config.toml
vocab_size = 8192
parallel_block = false
init = "uniform"
init_std_up = 0.0398
decay_fraction = 0.78
z_loss = 1e-05
Each number is 128 + 32 x the weight over its row's rms, rounded and kept within 0 to 255. Layers, rows and columns count from 0. Numbers have three digits each. The size before them is the row's rms in percent of the matrix's.

# up: layer 2 MLP up, 576x224, rms 0.221, rows 112-132, columns 0-223
# down: layer 2 MLP down (transposed), 576x224, rms 0.164, rows 112-132, columns 0-223
# gate: layer 2 MLP gate, 576x224, rms 0.224, rows 113-132, columns 0-223
up112 092:149137141076068140122118130141156094146114166073112082123126169088175081067150080108141145143146109135090043049147136112086081178095137142121173151171107068196135133158166175084125163145175146141201129185094184086131198113149129132132131159152167170139078109075124105122116087109140146142086087124143115165111071135109150104050106164157200111099063151126071090101136134129224140126141147158133165129102139116116117170073103117107149102093152146090141141108148124129145098150117116091169133141160128096092110121179139095144096131166092101141091183194163159141143107121144165113167141110112122112164157112165148101094115071083132125120142110122143162093163084127126166148105
down112 099:125096101104141125083067115193151116158107091103095180150127132102112080095109124126110151083133190062093085073174122171054104103108160077112186156109128087102152158131129117119110158142072137090097171103177115171114134133130098156113142108073126142115164086118120059164138042059167125107113101167080173115133088133108149096125069142152142118057100162112125122116088091109155193104158084112104148095130113190093037123108086138123104137152191147096150087128131109118126128183130129111150137092132124091099107154104157078087092170163164070151091098160076117078093131103156178112131094163117110111140127132139139161115129080104101060132122168152104138084121146153165141130120
gate113 102:171116118186147179117184147177140125110120201079129137157106130158107191146120081159142165116157138139131135077116089101157113068131166112147175131079188130160108146142113106101136116172159089150101191164161080130129050132128114167114131149187095170151182181109154147132176128115119131170108100106117148128165110163140118136103124111114124153128099133111146149162169138187098095152086152145083169020161142154161136160096179157140156144072143070137129130045087202042115111157134154091098150083100059169156116140148149124141123140126163123126096128109123074126102140134092148125101077115142100084133148177205131128107104105138136126122170105114127093084074101082160116150128
up113 100:124094125100091157104105100174154111075110138188078190133139155143143091109131146145121104102149146143118122131085112130117150164156114164097121146133221050189188168170122124130114097172106115134159071140132132125141132210129146061089101129111150108155143140108067068135142149113110180128157091055137120111129107125176132167188109120123098142119112157141143111142143106110147183138170154188166147114090094091138143097111056146116184138132149152098087122177159067122103123143177098159140076084124117168085080116123095092153137147136169149099057045116118202106126140125114149168104130112160154107112174065073171106144120151148092098154111163163156146134173126146156075088097
down113 098:129113123126114197114093084109175073117139060138128157103135131170141117157079102107078121151083135113090132175210136077131168125120104125083120109126131220183168102157115159125195153130123115132115161141137113081095134130077080111110135203132128177129094087145172185160102112136161146104156178116137155144127137117110138122116131144101123153105109156128078121124181168150171115158140132143198030148138115113121124118136131111119124104172181104128096141101101126155175136128234174084135087186113101129086091136132124122157124100156142139104139079136144203142137107091131028071133098169146074174132162091096153121123197070140155139141113147153145114174098164148126130138135
gate114 097:079073148140162035083135122167174101155121116104172167140133141201110172103111082196156157127137084170110136095156084119096122128127141079177166104169136051063166092122108083036170131139128197105105134202180155148135150100160119208145130121164105133162138156128092123154135102086158125106137160053100150160122125077094160147115160101165126158122148111168148068137191115139128068124122091132124109123126138066120096133108103156117148110140140152138129149189102120153128114125199169117086141138141158127143151157160130161132116086090132141138127095116123145101070090170165116223155150102084112162128123142124108143137127085117091125123139145134155162120107057100169114154156
up114 092:096156148112082120102113149151136124108176155075138106200132096125103142165097124154170125157142076135111080096133158130105156077163189135184107083156151107153106147167123162108091120087160101128149164127151097205071184122095111135166103154138114121144156131117132143159188102132128093140145133153129126202137143087157058156157120179148101188118149163114161101085115136130155123157140133081103136109193133117126093112121114156123175135146118147163145129171124145123144145043178064095113079156136177030109137132152143129080080187150105055120069124195135124151117112166128143160105141109090142104070143142130134144192080108110147119130123162095118097122154117063185197102065
down114 101:177144170101100126118169144120159184138171148165100114122153133151106162131108140098129125128126087112124093165068114090143145165095126144155114168087114111089112140108182059157107068168156144109136159114140151153073150088142146063150187087079081103120041085130124138126166107093156096170122101100108097122069088129114135146137158094138091119116142084080112144126078129142135149111141145126119100127149111124133181177107127106138166124173154140142103142118108109113104163154080160086126058052095118137107132125147172124095083138084094104137075150148100073106135152150090150138099136050175088084085119060106155188151142097190167102072085076129193085146213128172129120150086
gate115 092:129087108112199147099145125149076154136105125145100150122103105135181116070096120100112178105169096160133122122129108133101153185119080089163090120135163156116107149055096158047082192141093088114176126122171115121055079127113207139116163098143126115109123119146207062120089158073113132122102113145186149091132154159105114145153174124142135131125158066164151130119152153093077109118145206167119168140102064124120125162139099124137166130126161149154121073155124087142164204072092098098090169129119122111145103143161107103096188124140122089109109076144103186106124154161125153063159184144197125135149131148163117140143096122118087170137100126153130057113144139082115145073153
up115 100:123068138089114109130113199062124155120130095178156151137066138177113129101071132129142149109143106116161130080077127118084123134112178080172092113131127086122070093105105119160122146177136127103167099096153164199096111164142142110168169096121127140154107150150183068179089145071040115104163167132115164131110137145120095150074112201179084080115108094122181154102144099157137129111151149104156054125105123193052182132160095167176133123129154098155108124136115120121144181123107122112124173155074188133109087187134123161082151099162105111075180105133115119155101091201146158112188164117124120115149112150114129121130117122102150127111114149107077102185130196137144166131119
down115 097:119123153119118187107096115090033133129129120175155155154131155156160058116115114100137153122176120117104122076104083118144141125111129157109108105123111100177095137098105089137130160079105091138143163174176125146077079103098154186170122188060094108127148209156179083110211190098142149156082093101143138101165120149147107179152126138131130135155095112142126104144124141089142159118112082104187134126060032114153130123187115146128140119192094146159138116120136122134159079119115159136111153193123140150158084135165112069104127127109136107156063134179122103051148118133108133122139069091166115191126139182156170097149096138117098169132147108102057144119107146161090169096090
gate116 103:109112109060127148104177144144139091083128092128087132138150142141136176108098091121155113171089105087154113092154101146115158125060158094151147156136209131105135100140062117092106135183112127097112151181138113172090131125085092196081157055071150166174160132116108104094118160161129080054116123116095101145053159151140105161163108115166119153114101129090167141147125110121145133091128166125148098072054137129172103116147145138118138137100144142149160143141148206169141108215112099119151109138144149166086232167123182116111151146113161098166090095201137138134134121096152151130104129141153101193131148194138130132134099162129128146192127046142166125173098142110137140152167
up116 101:179142156115114140092121129126125138119130150105175129097085054130110124125105155146136145109151143185073112097124159121078118097119166151160154097054113122148123139126124189151130072126167171174128110077163102085109154159104114158110138127150245169165137096157139123169147087126131158149115140139123189138117131109120142116142149154098141038151157170125143158086104103129147123187114162110133109136118143123175085139148130088084143155156194075149161143153053087098125108180142032142119118114170156123145103088173099163128130150159108159101139144051093139185211137143130129199134143076094132110108097168139144136145041095126177154071104148110118106095194138138114161132130
down116 099:108115133131090112108167124144106094139118133116117107177109157113098157066135059072131094120156150110091087122156154140151098148134120050064171092122148160121142174122119172084083156123177144066115191150141139132107070095128151211139119158106138107080120152074145172081111130065147119168082122092141148161109153149155155112101091125156044145095039120133094150163152148131121159089173126120109120176190108167138210095167159155151143123159160100141121133140085174107184177108102143127118144132127140112101108138087149105184181114127069151151100153123114160087104126155150132072105138095052178124074166140090186179114103130121103142157101123117132096109123128079160138103181
gate117 099:164129110094113078144107155133108172143145126105176122099131166121158134152174142075123156120149062106139081135114136109109126168112178131096131112137188110130092154151192143114136155071166174156110232181103088085110164114122089074137067139143192162125111161180123146174168201176144130107133128198114139064057135126175156096113152113153160150097191131119134097192081159092094175119116104132141142105150179167111102160110138126163121141157108086107142140157084141126132153113140140167120166039141165114115089098101194091143121136174105135104150089082117132122201162146163104129113070155128090135132137083165150097160081109157114124071128180126138153110114096167106122087126
up117 098:116142079126164084095174127084184097160155116045150092135095126146116113153159180147136099082147159093199092173106139130113079112075105140072130147151141111144122124116163108102107117116123097170162159116157125134083145120094183108164114149181092136056095149152140090165144091108148208148154104200159131154096197068089101129127125082076155160168183101162111200173093181052157088101143078136151125145134140183126105138180170100167075107170155107128129177113141145117119152157146133115122179073101125129119166125071135125124143147170147137120143096131126129135127094147172178121131103195126141116156180065119156156135094092133081158150127162099102173089127113133160163137119
down117 099:084158139120165096129133150148118118116140116133176106110114179120123150166125142147117143210132104099150122116172134127093144111090165124107171116116184118090142138176126099163112158114169106094118119158153143141078159131090137100125106195122145086054109065142091083104184110114141133060188164147132148127143154181168170121088088086152174175130084140169164089221164202073115107135125125141136125101149143112108085117142136141157124136139143109141114093153094192137106166092055101185116107060151131119127127059130125119167087133134116149088175078058130165153137092201131139118174137178091173125203160139098132129159168095103140097120142147154163099067164139109078145110087
gate118 093:113040100162109087151116125048108132069126132152161124173192089125136176131177097116125190104148045126141090160132165134120096144173122159101151081160165139138061103180132121149111153122170152140129136142033069080142077161126141095107036141128074154126122081142101121082109151137093134132066172121116134149120147169080101113167144134158177114163155109073135146156148146084147141125121083124109108122094167078174107124097135124121126128105117073199209183054148114161142080155132099121145143160098126118117074149097146141120096145121123157118144123136142172111091112125144134114162099061146135144149140133117151164108141114122138052085140126153127083161097130158057133148150
up118 096:115137094101148164167112132198130160088113155152127155137097162087106155085101108123131106163119130170132117126161137136183138112141122080135113131179117141112110142085108098138125191061163101120146167115153120102093151163098088120176092149176197128158119140118167122125122213090177166175115119092133101117132171145168120148122142114158101108143133140154131125089158133092155142177089107126166128247150164119187182205133127128126119155085140150156133059109115131133097116170157119134061197136112113170170123139175181119160139132130147164157146127073088095152210098123154153150054114089076126125131168086092136142112170116138096128119155084166123141143056161163120054094172
down118 093:129125159157088146108125159068105082120129139051137123128196113179131087077147188098145175165100134092111098113160148123125168085177111169130134087161066132171158174121119103149088094168078147139124131148151140134096112133141178158096110137102109135066151075180139138064129114107162163081172107107088111133117091118125086149130109097099168114148117129085125092112156154161094106104210101162137088078102117172154109157102071106146084117135170085076062151079138138114175145117106129206177111115108123080158139170107069181155176092094146155103095130083083108138172146112169124127124103129179133106095134142182075143100110172096080115160151134117097134119158079178155180115115
gate119 095:136088113086094154165144129123038161126130072084205103137137141194083113175109109080082190163116104105152093124105161084135136078128194108125160113122132140127142143130203135197139147142107101125105160156156150116093116115103117183122085084157111104175089169158130075113120135149082117109161080164154123055138148104141122156111129084084149160126117178150110120139104131179121058110086152131102136158195132147157164119183117178201115092065130084126125124070092124111154096166170136098119140168157117120142156088151142134102114110086094130110090174141152125099131121157094072143090107163075157148162117185080092150213135086132120111109106107119125076104139170079142144123143
up119 103:155188079116087129181161134150076124105213125141119113180179139216114157149078158188130156112081119169134184076178127137176055108142121137085132118119137100155084081116141157125080149111138106143136110077129151151140172164126158065121122104171114163133103163126062092099125166183127101113100098108137109109117128153120165128115093149111091166127148155119165160150127222135153113056122161157098137127141175094159120033110118118120149108120194087124134106147166180123119104141118114113137093126126110074177129136206083117091099158084105098150163122099111083120139149128128066093155127130116077147090135145107100127163109102170077084133163076089087133116150155093100115160104
down119 104:109113099174136149128134131123116096147120068139113157093101137065099186089151169118119137123077126102142165152108126120133158145182119070116122125136117108088154157119105078078166064115127095063142234153105150102125169124184127109138172196066155108182114136087190153121114104133098124120153134078149100124113151113091122112143095075152193095145147109128140085172127115175091159131180117106111136092136138137146141184161138132122122186111126139087138119075105115086121077084105146174106173113175150137119120154167149176065081121173057124128126081090116088085090096116146150150090133143139126204124105125199183138099114161145175167148113115109132072127106072111130120049088
gate120 096:164149097183083110095166099138172149108095065144091152125081122104125109139151048171167187147166156163099085117147167155137141070118107094125115091143211112150147152137151105096131120122112190193176113079140095090169138104075183146131102142174121144085141120182134164076116149154175132123150154185139099123154096112120143104080110128175109183139129123155088077161155154114108106082135161107146104172136115062093140157121111145128120142138116169084164152098136148079137174142178127121081129121107105139159170084176102123202135111173101162088127103150141096154091146094102122157109134146145240089136103165107068127123140092120177096126137128109107091046143077107127143157142
up120 095:117159165138103105132168152161155086147178106157134149110097138147117130119121146122134096114118082076102117158106104155087083054151096103131147159108135143152083102145157123192159179107089109110171041146144039087125148144116128097121114085116119136119113157160147132115150130056191135150108136144128109213102143152123105081132129156107127129159079104147086075133105052115108099116091092151158190101136121124079136137160135138118091111162115195036186109133128099130103134179170168142116123152161151114083082173149080112135135093118073106118185083121137129139101083160137172169077137193138083077117173127155134117159143138147132123148092113098090160189188068106138078181129
down120 097:133123115007166065114152143134123110100137165111120168103145104063171126120128118092138174100095097166164168136080129120171109091120130064155098120141120136128097113088135117143138119105121144177119106127102154097076160117105044124148148126109156156062124143202099146067092110156199146145111107080158148116131147103108136172118214108139147084097187131116129121138108083157185119068132170098147145147170131118133129115156119126114129108102087127152129127109133125147149111058173214105114124161139049143138123181141131126149109137151174125131116163133146143180027170047141115125145139164111092134177139160141068118046125140169095193122155124103130151115132150119126113099122
gate121 105:106126127159141086073159138117137167075168140161136111118098176134099126122148128181096120097138177091132116140106166184149144113102167106063140132118128133157139093114077174113185126114110098139090076165126187078118121111158127164145086177196142106135187126084139113175076166099140102164156150085120106098185115156094158111118152077142118146099078142190125174141099126126102107109136172176150159118051160172137063076154158137184126115147153148129142121162173104111085133144104110098177066136134144087161182168171113108077097103109131085105137130112131109139148182147115114127124119152049128089084151169142147158214120092124168180105163105051097120181170117088125159107146
up121 104:148123096154130060188169168114091124132145112175089139099123125107172105132115175155071092150099178145108124159081150138156114138127226171125099124108124072136108177081129147140118095094113062136097135145155144097150176123157115130121130144149104121111179128089145121178098162134128115147144138127118156133107196162059158116253082118057105122145128177139117101084138123150097124127126147127135139126135189094164083104161141119121110150132121184168153113136120135111155171168109125106143118088106151207152184153153087119098104159135130126113135150146077122108128187110123194056129114130100137166103152112167186131193121178150179128057128088041129117148081076125147104115143
down121 101:122121119132140116097137147122145106141109113128131143072149124072100234132110129140118125079160131133126112124127100095079142120118100112079180141078135133073058151123117150130146130107175172101096080108151130112156101132164140145088116146173159091147111164138090106106125114188105112141105177095099108105170199130138153159112124121088122077174177144155172076143126151085097123111149157150198091149118106144176198110187165139149111149147160079162144073143161149141162117074132140182151091057142112097156148151121100064172115094152092097127176130079175134142139070201081135156116131112080182111117155093135105120103116111148041121142200172080116178072079137136080140143134
gate122 093:120135169112177119113095115138141123138099101087132152143164154121092127129142111097208200101115134124154150069112116213152117151134122160125094135113158220127060127047094059122181200131081107105150121105099106150106171154102139066128169121118138110153214178166099117190126136171129061092124101104121127154111111132155106110138106114119100172163078173157073127107120116111131104183128142124151147079112118133066085143172164150162114099092109117093110084145111126128107089087127131123162104105115083101143151086146163135142141096135148165185112099113125136200099181154128133109139187168117103160131096042130149098073179179116140096156123160124080123136105097149178159118148
up122 098:099069124080137117190135150186144095116155184108117143096109138169091094135128159109129091129141096130130125181150086168141103166185090153128144090171110081114109139124151111242147118142127141107125161120196117078130172089143115115183068173105119150157131120144183103137090208146107105151141107045183142127143098170121166142058066083101097124090146142072128084134141119112110144081125145129080129092156138100111098120124099137165109097095132146138140150137109101144130142094135162189162134171130102147125130144150144088162103167145045113149141102076172135135214109102126150112097145138133151140160174091099151106137087102146092101069081157115115056127136047121132160085104
down122 095:123166110167110149106168140163100079132068135075090070105170101133118138127124108183146115203088138109107129191109118087072156172131178130102086134174088135140133138126121171118141091132142084088152136084148122126121088158061122130106075103145098152182101175121171123146181137116103154134204085112129106125077125130163100136157123181136109150188076125170113121120134151100133125109080133159213145125122201086117122144153090117145136145115116128115177102062087123131125148097157138165162156077138116117130117150129155195145138095138143241129084124158127145118169129146180151094145165057158155135092148156097165119114145134110135093137161092163069189098059172109112173163111
gate123 107:178133127146140154125099126128124185164111074105091163147174078062180188096106124119123129084156133144143098138163204111130105096055088129142164117096144091122156116167078164141134150111104175087124154147117160059125185085163098092133101093105125128132125125085121064168171147135173196058120123094147093130125155098151113125084131174200080069159128155153116159105089090018073179155153126098124130202120192191129126082122116111142108104136149156149112130094127136072144104098111172141143140106097159109105164149165146131122140161116099151082158082150126117149130145112108117110081155139174139112138064163154105156109111136167115137096147101089108128134109199113189134122132
up123 108:121123120126224139084155173156126182112138172134111120167119168142128137086132171120128155173152134108097094125100155176072152096093136114147156101118120190077096125076101128056099139090167136146087132131079190144139133052143176124106115120128194143134101145143133174139078142152090125188138110125138143125165166181106104177118112121064114109125102177155054136091130095151157155131110140096096111167101108155084107154178169110150090153175074098080117133130203101110129114068105142138161130146136067142088159106165096117083183084166148113161109169134090150119070177083119154183101100114110179101149131188106117117115122130149145091121126135088092146120175138096070196132104
down123 105:091080139164160175091170144119149151141118147136113092153159124118168142105155150094107155186130155154133196129080156148097116127028119148126133104135151081102136158138094129095079131148156142145082119165127153079191105104158071158142117155092100203125077143118124136074151142111125195162105148083173208082070145082086110103150114135102112097129069115126111153146137117023115161122148141183120132172069110123120115126140121139121153167140160176130103112123150130135164127173139167089070099050135072111154156111113137122069147093117211156183110146103102126161091201119117109094090108137113105130088106146126153147101142103153167120146146098094131110059089163129151176103140
gate124 109:131157139115119121076164160170118157115159108110179127128092133204116158110157085189089101168135068049108150145177040059215173110132100166152129106139149116122129088112146109119137104100100119059170153133080171095112098124138145189134169214109064171102158109115124133075083093088180115122090124155148120068151139131151144164155180060156105125146209122122141128181159151086156118082123127150103153127130115188130148149123095164157124150149117182098133157134121107090137149126165119133123143157117105101104106068142136114131198151111117104115084128120135173075126163174129109101162129118094149144124095119114169103151100119111046159100115095121068129126148145099105183108136
up124 100:131070122138081121205130165141139155173118169115115188153070153112176156081153166079134141138086156117101097137077131132075063143183109143167112149142121115134159120151153124145114163152164144125130065161095116095108212107175131114152132098185155105104153135133152093175125125194048154144160116162121118118101096136096111100129150172114088148136077135147090151065130088165125112184090179120152103087108091085101115111151185147128162117060109080147092122149078146134095123088109098163160108132170163195159080179105113105125152157189063153102158171134126080166121150100135071131126170130163095085123105109145094181111118158128132144114163157162103149120131075072169129102151
down124 103:155056102147095076174139115117093104122108118124146151134207128126085145140081182152122052136147091106149175122098117158085136086104135163117125165174171084134121149144147119196101118107125133139126143128114126174127132138135108170098079131105107078143162099068098074138131124157107121146155124125124150119110143083079113166160036199113122142162091164110157189130145109199108066158082146115148139072106048068076109124137149117135138093115142129114150143092114145172150116122207138176133157165115103129160103083149062131149139192198144101094105080108092130123153111114165105194147117143161105113120085097152122156161119179187125129059113122094111168067114109132116118082124
gate125 103:105149094121120117154130155196135107111135118211145135094093109113149143191161126173119108120123150163139182116149151099144106119110109154106143184197172159096092160115218124124147119169034145132135103093128117102189046129087128158079106189110160061117134144098141151077096085168069130166150135136142150150150167111114129125106122101141107113151166107148116129060142115197151083118112157111170087132138163161159074140114104168105149126112152154121053142150116150127103162131153123108101205166123141125098079141135114152063145168158117064134122144145183129155137147106138143136121121125137243127125080117094124093153128194153084150130142145111159184140118098096071128085117
up125 098:097104146110124114129168100153112142149139103167160085119131108062084155117056131140119169113122096150096071144101141139101127179174097093165176159065100177127102081070161090170095135086191136092170105108151155115097144079126097163140175096109158109134104197126181096181215065122119137112108157147098135110138104151106083117154190161115184103120124143091151141127117106114117139148127128130143134106140139123127143167168114169085078143091117156156163063182149125103155112141113113148185128118155109082116137123132150151089069145117108188142134200047146139101071141139194139177119118141074071084058150109130158126149127146174171148131122189151120128119197107132166140138154
down125 098:123172111101098086083153081103148117150122182117129097131155111151209097145149161149152136185101120107157142058150085082106093097112083149149121106116132153103168143156154132153124140169109138200141099162216096177090191116106140081127128158096119175149119145150122174112159111150086090182121132200124150144118133166156130118135111132175142112064145151139100118149149144084133072143073121073129111126108106084119083180074135153149140133124097130149101141065114095071104162125096136091104094124115133101164069103157140118098215146142137131095126173146198129215134111123152132148156101128152126101079089113140128117178121200116107098097212072152129121133165142182078128086117
gate126 101:107102089157117089125151127096149119089129187109103170099137166156163145159163102123188091101184120179138125158148118128061149078155102090139169146030134123181100161170148177149148138130092102112179113163115095128131129154150124180063132098153131102043148149188141131095155129168158147071142167154191096075111139139143140111137137148135156124122140095101145100121112126069140145141157138146160095122078111114159121096060104113145095139106114167106177153105087143117117109135100075071143109134129148099170055109154106128078112103104071129034147096118068160166179057089151138099125145081160128179105110138107132097152096080119133143109159095139163134107182113074134170086164
up126 100:165119144134131108112128096096162110164157099144114139138138097086115123110088101170111134088139164176125104181148107097136146127126092118048105097114092142098053118160099143145162121098162157172158149163186135155177116150134149088054151095065112095103106102109061131134098170081134120118109181130128116113124089063109088123115179088102140127122141155134129120132058120138133115084114069122089139185140216117086065188103158197130122138138090149072136156056120098124056117142088092124152139106127107157128196132128123184161168182072129157117081104166130186099127088140110151117123155134126131153216141128064075145160090131139137172123135087098119130134127173173157088119145
down126 103:159155125092149108131120142117093162211177131156158091122209144158165109151164143163114123102183134134183079167125150131102114082138136128165168110117118112134128110045094123087157073155065140126156094125171115125134109101165123126100113187076166044170153135093135096151159080083120067143059087121117132073109148072146099113098153024109161105114104186152135145107147126115073135135090111129113089168142155147098102180122115069126144081114154176162135122160146170108089141098126015159140189110101176141149181105143112140133166103114150136095123112095153123126125171141111119094118203128132095106111161130145117175118119128140129163141179102106178138149133132121101088148133
gate127 097:133097178204131166031112134111139172123186117081118087127218126165066107143099135031113136165098174114152155087157138182195150106134184137201183100188127157204129135164115154108132070102144157114149124125164157151104153121085140151135100094121101192090125152121152162150058171160116131074183131118063150097098120109118124112143129184071105150121081103146141122152140052124076158087142104147088140047110096137098103121113148162152115125159087171129104153129112102108107142163166119149142116125117100136093146150155138056099168100109150152162094080111106082138126123100123121146128142147152117140179110141141088075124154128112131129095150133103153122148094102103127111127132
up127 101:179138141108114081069091147094071185118173173114147149155149158085075147109175163146121130113180119155112095132131109145130146117126156085122169145107132174147170129121107089139084159104201127142186165133200095117127124148165152119186187191101088153152137130067191116162142101118159114196124161181151169142150115108115065129150111134114108145162095121152128126140099171103139128074140077137115141130116139096131067108161139134164092159157139072120159112136123090096103037137134081118139105090168144113079130161099145182123108134170151106202110161071147079138198145124137119150182154166148149063119100158089151119062138134143100143120134150187113142111121161082106109062086
down127 106:186108111092069070162120101156083109102193154137141142112076138117105130104133103102141122105132127177117130118098110149122126075178133077061105126126174118159099165132093145191083222141144089116122145145101127103158147150195092075126100174091126142103139164144141146122137073117216138114132116109085121121141132183140129088116133090116095108171110166148086135142131141138138079173113124131121107166183080148124134126113185192126116141102142064150097148084116099089122152122096118123159155188161127111097082131128097121103151051118106112175175180099087166102104129114108112095089143095095095109054182113099129080062139071123164073181102195127117090148137160102109100158085
gate128 097:117195095113132116172133123049095119125130162143089117172118126141065130085177154099087147153116149134073140100117140185146140104149063141113108105121115107128110184153135108145211136082129143157131106092094100133086138151169157121138173146158150065123112139102150117185189159088123168110166169167106130170150138084095126149156136120144118140165155081171103143125138162172136094077155074144106179110129100106104056105084162153179140173220127117167144116117147085076094089113172115189123133111123127130171057138112195086149137150174167119129092090145140102128168101118098099121183159112142076085174129121120119121091143133082166119086185085137125177099096148135087148165189
up128 098:144081082114146081168144162144145151168133161107170122118166164123110119159090113107145141120175079116145130160120119093130116100156176143092143121058129153108193053077128124135128124158127090175103137162141107120146135083089091102137127154111130213116123087117147167071137090140177134160087157093101121095110165205160085087133153169132154100102111143099100127126121125145125124120139172121152098123128099163172151168172110059074156082120117119150148096106149159127168176157148113147133103094135119155102104125127111134174162123140196117138115075095108152110097156128186194066113076089127150197033168116149121124085105211159086125129051148143130072151052098145104093111135
down128 093:112154115095100123105179116116102119100135108135157087177130117083147067121118147149140121149118126193139128121107137151143121142129169159141112123121077113099140161189143122149121121130127106146138177121095148174139157123185110157123095161126074058109142151184122150104164107165109121142136120105126105118107152185126105103143110082146064137165158114093092088167090052127124146138163112123090175092108069093190101107071104178159179086058108093114126122126100104141108103147114113176076107000157150086152143129092174108128158108077104142151162175171154129088159067140088105157067136119091056146141115128132100154099161154050142145051132074142101117065124154093160102148147
gate129 095:131149097161086188131131121109165118115165145155155140118137077089120102144090103159057170079116114130110134097120167148145187114075152165159142086119065081129143138140134126113124079107193165147176101099134143103121193091154138129075185087110086184143192181120126103142096166122207171105099097190153118121154101091154116155138132119140076094090107144126071149094151123079169108181160111090107109162134081219117117081109110196169117098083126141114112154106102143141145086099138084114103161119075135074146077153098073080112146130092140175129153178152136098122121097117129104136154171147139140145136095143149146142089098132129124182043108131091100152145061132141137150065122
up129 102:136128121087135107152152146210089082156165095116182104110138124082149169173102151150127153066126139167172148109131104192111128177168148112100120174119114087132081156132089119099120151127104112118112193116145109122112095111140066123119129062072130127114150144054117140150116133108133077099082111130128148093062093117243123137149132177135100161156102096094120156146113103169098127117157146111181127135172101093121141095157120169111122115087174161133156107151121101143134103118173111189060140148181187157130158166132136107112052163151118138130111134131089166090125091149084075139178123115107095096175090110123154127167097095225166123179182164107124171117156151061131139137173
down129 099:141115133164110071086138124095075072130116154105125136130105169140108131102158122170130135100100106109148102076152118173153174139098115128110117112103138125131164141115089105157069145117079144147063095122121120173126126102083086130094174158089142095159142104099124142131206118082104108099113085057123182079096128170199094191143134128120069061111119151196103120091173144027114126108132111116124158106175186163098117144149125114136185149127127080113096094088088151111112136119138114203107167178128138120116123086171143152157102130124096137129095088108155075158105103152125100112143113111112134142068156161093096120167114184233182105091172120145111092165143050106142106138168
gate130 094:117129112137204178128131106151066152171152129097125094109090121083120166133141116144166129121199147135148109156092045106173165121113067102143138120119135101131051099097113112161118140137145120113194096093119088098126137113157121160140136115104101192087084128121128142120192102111159138146084100137130115089094142097168114140162061112119160078167085132194130115127122155167093144081115166073122126137122121164137140085129085170150152098080197097150134152134156134093173071082155139143127138118153173120136054164125124124116128106103148168101172219129125100099148117128134075119137122139113105085125076127022112054142109169177127176122101169109099168140172121102141149080200
up130 094:164117148079084171104076129093166136145129127111123079154096113110133149141114059118138119090126104131092152133081111129133139092093089111138112093138120163164128104148123137157174151116125097103095160081072183137071189096110138084077093113129072133152110107123078126138130108143130088133134203123124060091120118116094151103144133103206115130151195090062100092145162088186126178172124065157155081085132038110160137106145061135144148153093082128157097125178169145149120096143139191101124119152111077076134154145140107140131204197147138161157188109136120108137139195157185111097115158096138172129125155127159131173155150112171146108113194164100096149114097150110104135159178
down130 097:139116108119124119154112149172145123073166071160114097138074116083167134172135146078122125107097091097128155092136142155169120088164123113137110087166073067120104157138124135128118080201110127125091181090171157142157087182169230081130158135050132081169139129135129104156142113105163132132123120123160062124077137229128098141154127077124112071117185114134173068154114104136133209110100154114162138136133176128122124132152150118117162119169087131173102119163183105160102103105041138090153084148108162152151156128082164104153101141138092163144132090151093158133165162208151144051105114157160186091124127152147169095132099109092120129125158090106125128094107128133139165135125
gate131 097:151133111199085074175076117132125085137135095159105092094105085141203127143076120090131153125132137150111100105138124090121129114187097101148077158150143174209149157165081113105115058092089105112151155099096122109118115109093123119122172163173174119096088104146109140131092117152168149096115131150186135144167195096097120136156086212163155192159164116108141108185085152114208125151119128089143096140090074110100123132147111099092076127085099165100130114047138115144161065109123126093139115158136118128094118131127176116163122121187117179070156127095100172132166140082137155125125127116083054092116164077105185104063148127147126109193120114145169160135122173120123114136148
up131 099:088158132114154160088145144177081082153162167094093112140128161125165196116061121162127158105103155134160043106112164116164106139171096136051155120144126143120171143110125162156061126144114108145077145136179107125163088133168181138162156145179115159148132177105171084109097078091127152162110124114149099093154071160074094069124032082080133117096211126121163109146114098133142154114105127107091155126089133102105116115172192142118090140062100129144105152129132122139133125053165114140152093145096112104060152127139144118122109168115150081142127172077120209106082161089158117169117145129121121082131129131204101087157130138136104186150172093185131129120155121123146111157126
down131 091:099127113082129138121132134084150157188110130179143100147198172193112136082108207068172149162101149128145180071186140102143139112102182115128094116115136115180114109158179105116095183127125169163105161087164194092160069164134146125158100132117077131104126153098152110110097131118117131117152185120126115102118122124115088159119131038094075126147106157180098087098050103184087148146129122180119117133141159107138097153079094106168144099153167102145098177144153127066151121124227162109103139044141148128148077144126074109146162129111160073123146103170118178097183124183111119145121140136115113178128131140126088123125129166134181111112059157109109107129114117123130182105132
gate132 095:138189144160106146172119094121149169093157112171107113176156196150082079131146167102139072145097129042129081147177079128139138111149154156123110110127134092083095073122121110072099099130196100200146142127143135132166117164133180120138077178131125140131094150088139197134173143111119160119099021088095164105132139125118118126215144103164143153135131075150129128082127094140120144144100125139130115165113170096118163153133107080115101169165125137176085196125141192103130117127121103149128092087136138190193082133109103143119084119159129097140125136137107142156126104113080103120032156053125119141071123123084123137069165145148093139128079132095116167111103141151177122113073
up132 094:172162154130123040094105149087114142100097136109080146161135112133087111124101080140134109080117097154143124114091110132105130185092148129106082082128157169111131086118149147142177082188171107125143106168123107117158139139101135149139168185185130113139094205181173120117089085138156121152119184070135070164184116137136074134138144139113163114103196142109159135177139040074049189100127174124123132082118149102153135135126136159154126113123194183150191130127120154123077087145106172134109113087125141130127178149167179088122121082113094128133134069173042126168096150124163119161175170107151163127130134083101106126134124164110112098166160170156095156178146117116173129162167
down132 096:095102150108196097108085096077101112129135067151158135126135149143158100174137181171126124094171136103116146102116136099120174083133120090168118099185144187126141189153104183139111148139093126048139137022116095145172094121104156121132138166138101066132133187145127148162168138163121090117156123057133158159093185109139109135128165116148098164186157128117181081147099088145144117160135138103142076200113127110134075150144149119149129130129096152109173147156141038142069070148145183196100096176126171094104121178184189114119148137185086115150140079169110089111106151116123123122102116127142109113110179115100166108154130129084144103142120106123122128062127113077075094156124